Part of a small language model's weights.
Size: 9 layers, 3 heads of 32, 1.82M parameters.
Each number is 128 + 32 x the weight over its row's rms, rounded and kept within 0 to 255. Layers, rows and columns count from 0. Numbers have three digits each. The size before them is the row's rms in percent of the matrix's.

# up: layer 2 MLP up, 256x96, rms 0.099, rows 232-255, columns 48-95
# down: layer 2 MLP down (transposed), 256x96, rms 0.0648, rows 232-255, columns 48-95
up232 143:145126088159077111077058120209125126147163115129134138175134099136156099176099071130049147154113137141185127124151128155129092141167093182172150
down232 145:159122090152135076153129178028074123120141150171104086094104111157114143049145154103174098093076147124150170124107156142176095115146172101110108
up233 114:135129108209098113094112183152170105091088178189122165156157147175181081108140154142122162080147114123103125049147103123138068204151068169131062
down233 113:094142163181086086138132141133135112134127145141154105122118179120135185111070064098098101168145154146098172163061139142153218068124122163111117
up234 136:162082140104137129064128070106075110208109083162108185148153147183154107090105110168101163115101073114158129105186120164066157100185136150110122
down234 129:045141074111136099151121114124159122092136105085125105115134139122109083096126131139156072110112133157143091108137137132108181119112138159129095
up235 121:101077122143141140149148145079111180106079173103128115140168150129109106112121047155114049151118195174144090069178108080093125124152130177159157
down235 124:082160140136154172072180115103105132134077077119086131104087138116107095165083141162128136104151164148150132098095120152167121108094129137142122
up236 124:177123090141110151137105148129149139109091108125085143119190142170167088182112149096126129089094149169109123099152141232131189128101134138156094
down236 102:131135187121120082172135150105094142189145118164093106119050094155084164111177168156182097145150135114085149167099085112144117154152109091135094
up237 005:135165164206151187166147153181127107145125178160168181155101155146164153178148166191141141154173138154135172176168150109150181154132134158160165
down237 004:089113138084091110127112158085170126104143118095098175119168170068095155138081100130127153163125181136143141056102114108136134117118123146085133
up238 075:143104159119174142163136109128149139116111119117152085120181112104118135187113159135109112080070089085158151125123095112121119137171148151187132
down238 062:124146130088064098129115166155092088174151141133106146136099130159091135082144118118141124161146145159080108137130177144169162126115086115034094
up239 006:154134127188195144204125122142130159123121158137190163173165154144164156148154163150139159131122156165162130136193188124139138178157182159163134
down239 003:090190158104079128100172131124158113158068144131155079118145078085188089097142156103157115142148136077161072155122112147120137096169116043118219
up240 161:115071133129118072112130149171140113150089145120125197171136116107162104160132127166176132093078089169183118119166117100128142138157142175131113
down240 151:160085118151164089149149064131134136143131105050115127105134115129127098169154123065087113056160151191133151156124136121135165150135157130111123
up241 110:118100118178161108068120104113120135116092136116168149135148110161217115104133045082105135136148081137136128115099132055120103177143095128175179
down241 093:055208129150067145116140126100125195124164125131140112122161079179141138180054110125121175142125086127119146105113133163127122101112164105125087
up242 005:083094079155154106148072116113116057071085122132144171111144140106162104091088156121083124107078103145126096082182117075095090164132092121154083
down242 005:141077121078081102087079121091132106132085103128079103115102092074108124129118109083108108097089123104099126118097073089117135079109120082098114
up243 060:082083113118136086137127049112115080076117149109126133148134139147141109130107138159136108074144057126094112152176073141125131126161240135169146
down243 056:137127146210109124142098140120113159193148142070131133115136110116134105154170116083089168128128145164115163119110228104129105091111126069103099
up244 128:134059114170152087082114109140152132114076160153165160128163153124142114169115104088088133073112121157167073080172134157156075118085112100176134
down244 121:006173140152127091179134155097101114096111078110102154062134121156096168113123124085142138196178079125135153114164119154133115121134151133137078
up245 133:139133136144083108131131147125159098120132134133134132133159071090121179131153124065073111141151076161142131139157131180108131107140126115131137
down245 148:111146165081158129172159062179116174117135174143157122142162165146172114076121119161137098143128144121093124074113051099149122165119118163104060
up246 149:130137131139102099126087119124107158046128155076066161118135119148132146181137108162114171101105185130161110111206133126107105107144148148113109
down246 130:146149150108079056109157146107100093161164153180146090123109177110103114132123143076100187114147082157115098120144095113157158152105107092094103
up247 123:108119071152104087086080134156115124202123116135134171125138082118195111135127127191094166088109122130162132113149128061157132160149118155130097
down247 119:101141170120128163123092111085061177115092186098119128197125141178150110128123096081121132083191132147130120158102120129126172108110117099172110
up248 140:086118115186126128206112114195137163167106128154125120129165127155148171102064143104095104158165197099121133115154104148100083129173142127179102
down248 127:093124173113083109116126116108074121165179138120185097096167103157091150120061111124152141135142172114089106158117109109111123122210176114140148
up249 004:142168147188168175128145152184142137134129145123127151131161143145197163152129175137139213135144148198103162129196136129125138171141144125136132
down249 003:175114128091150058126090102147117087154111111155095086097100136130111104121109154094138072107083075115159136095117095101122128109098145115129043
up250 007:117115150160201130175088113139144106106116160171174146140180164146178154128116180137139171137112133177165138101198165103121145171155145142156108
down250 004:192113071107121146088160174110113139144090138131113169106162176071178117176160158125127135116141199126144149163113092108139169081168137058153157
up251 147:150089138126141091133105103150138123096145201140142102148182168142126131092076085160159168139103126094088076065213089121143125121133094172158103
down251 130:150072155139104150102108128102109172144141141086130098155169137130091118135172108166166157094124105110087155123105140090200150099109066157129122
up252 126:119091039143098125086143101113107089138128119119158154108112184132125168077136110167149087152109160105162106194195110095066102123155106146094110
down252 129:134122099160154126098143128151047128109169070087141142124115115146124133104158105063113142137122126115163144129146159153169128118131082160099142
up253 005:099116082178175136153109112138152104087083135132126167147148136110181117096120175141111162107081121179126103104219126093097117182154124146167091
down253 003:127149167086101110107052125118171101148102130138155110152114063106117125132148130093184104134087126066174152084135092138162133098098138148098145
up254 007:151165132119062150068181156154129142164164112105070127109079124138088121140143088134138109144187139102091128149061103157158131097112115105090177
down254 004:105120150145187106181097112127112141113175105088147110132104109172061149140094115161113139121113086159130156097138169118121124169089136211139051
up255 149:110128144114111060116113076126082166115156142099104150147169141107147129068119103128148142098106117160143150105205190149124164142160144227155147
down255 144:128091148149121116105161123121162162107154118119186162206130133151144083171133113148079207072121134150117101069088173094174143117093087177128163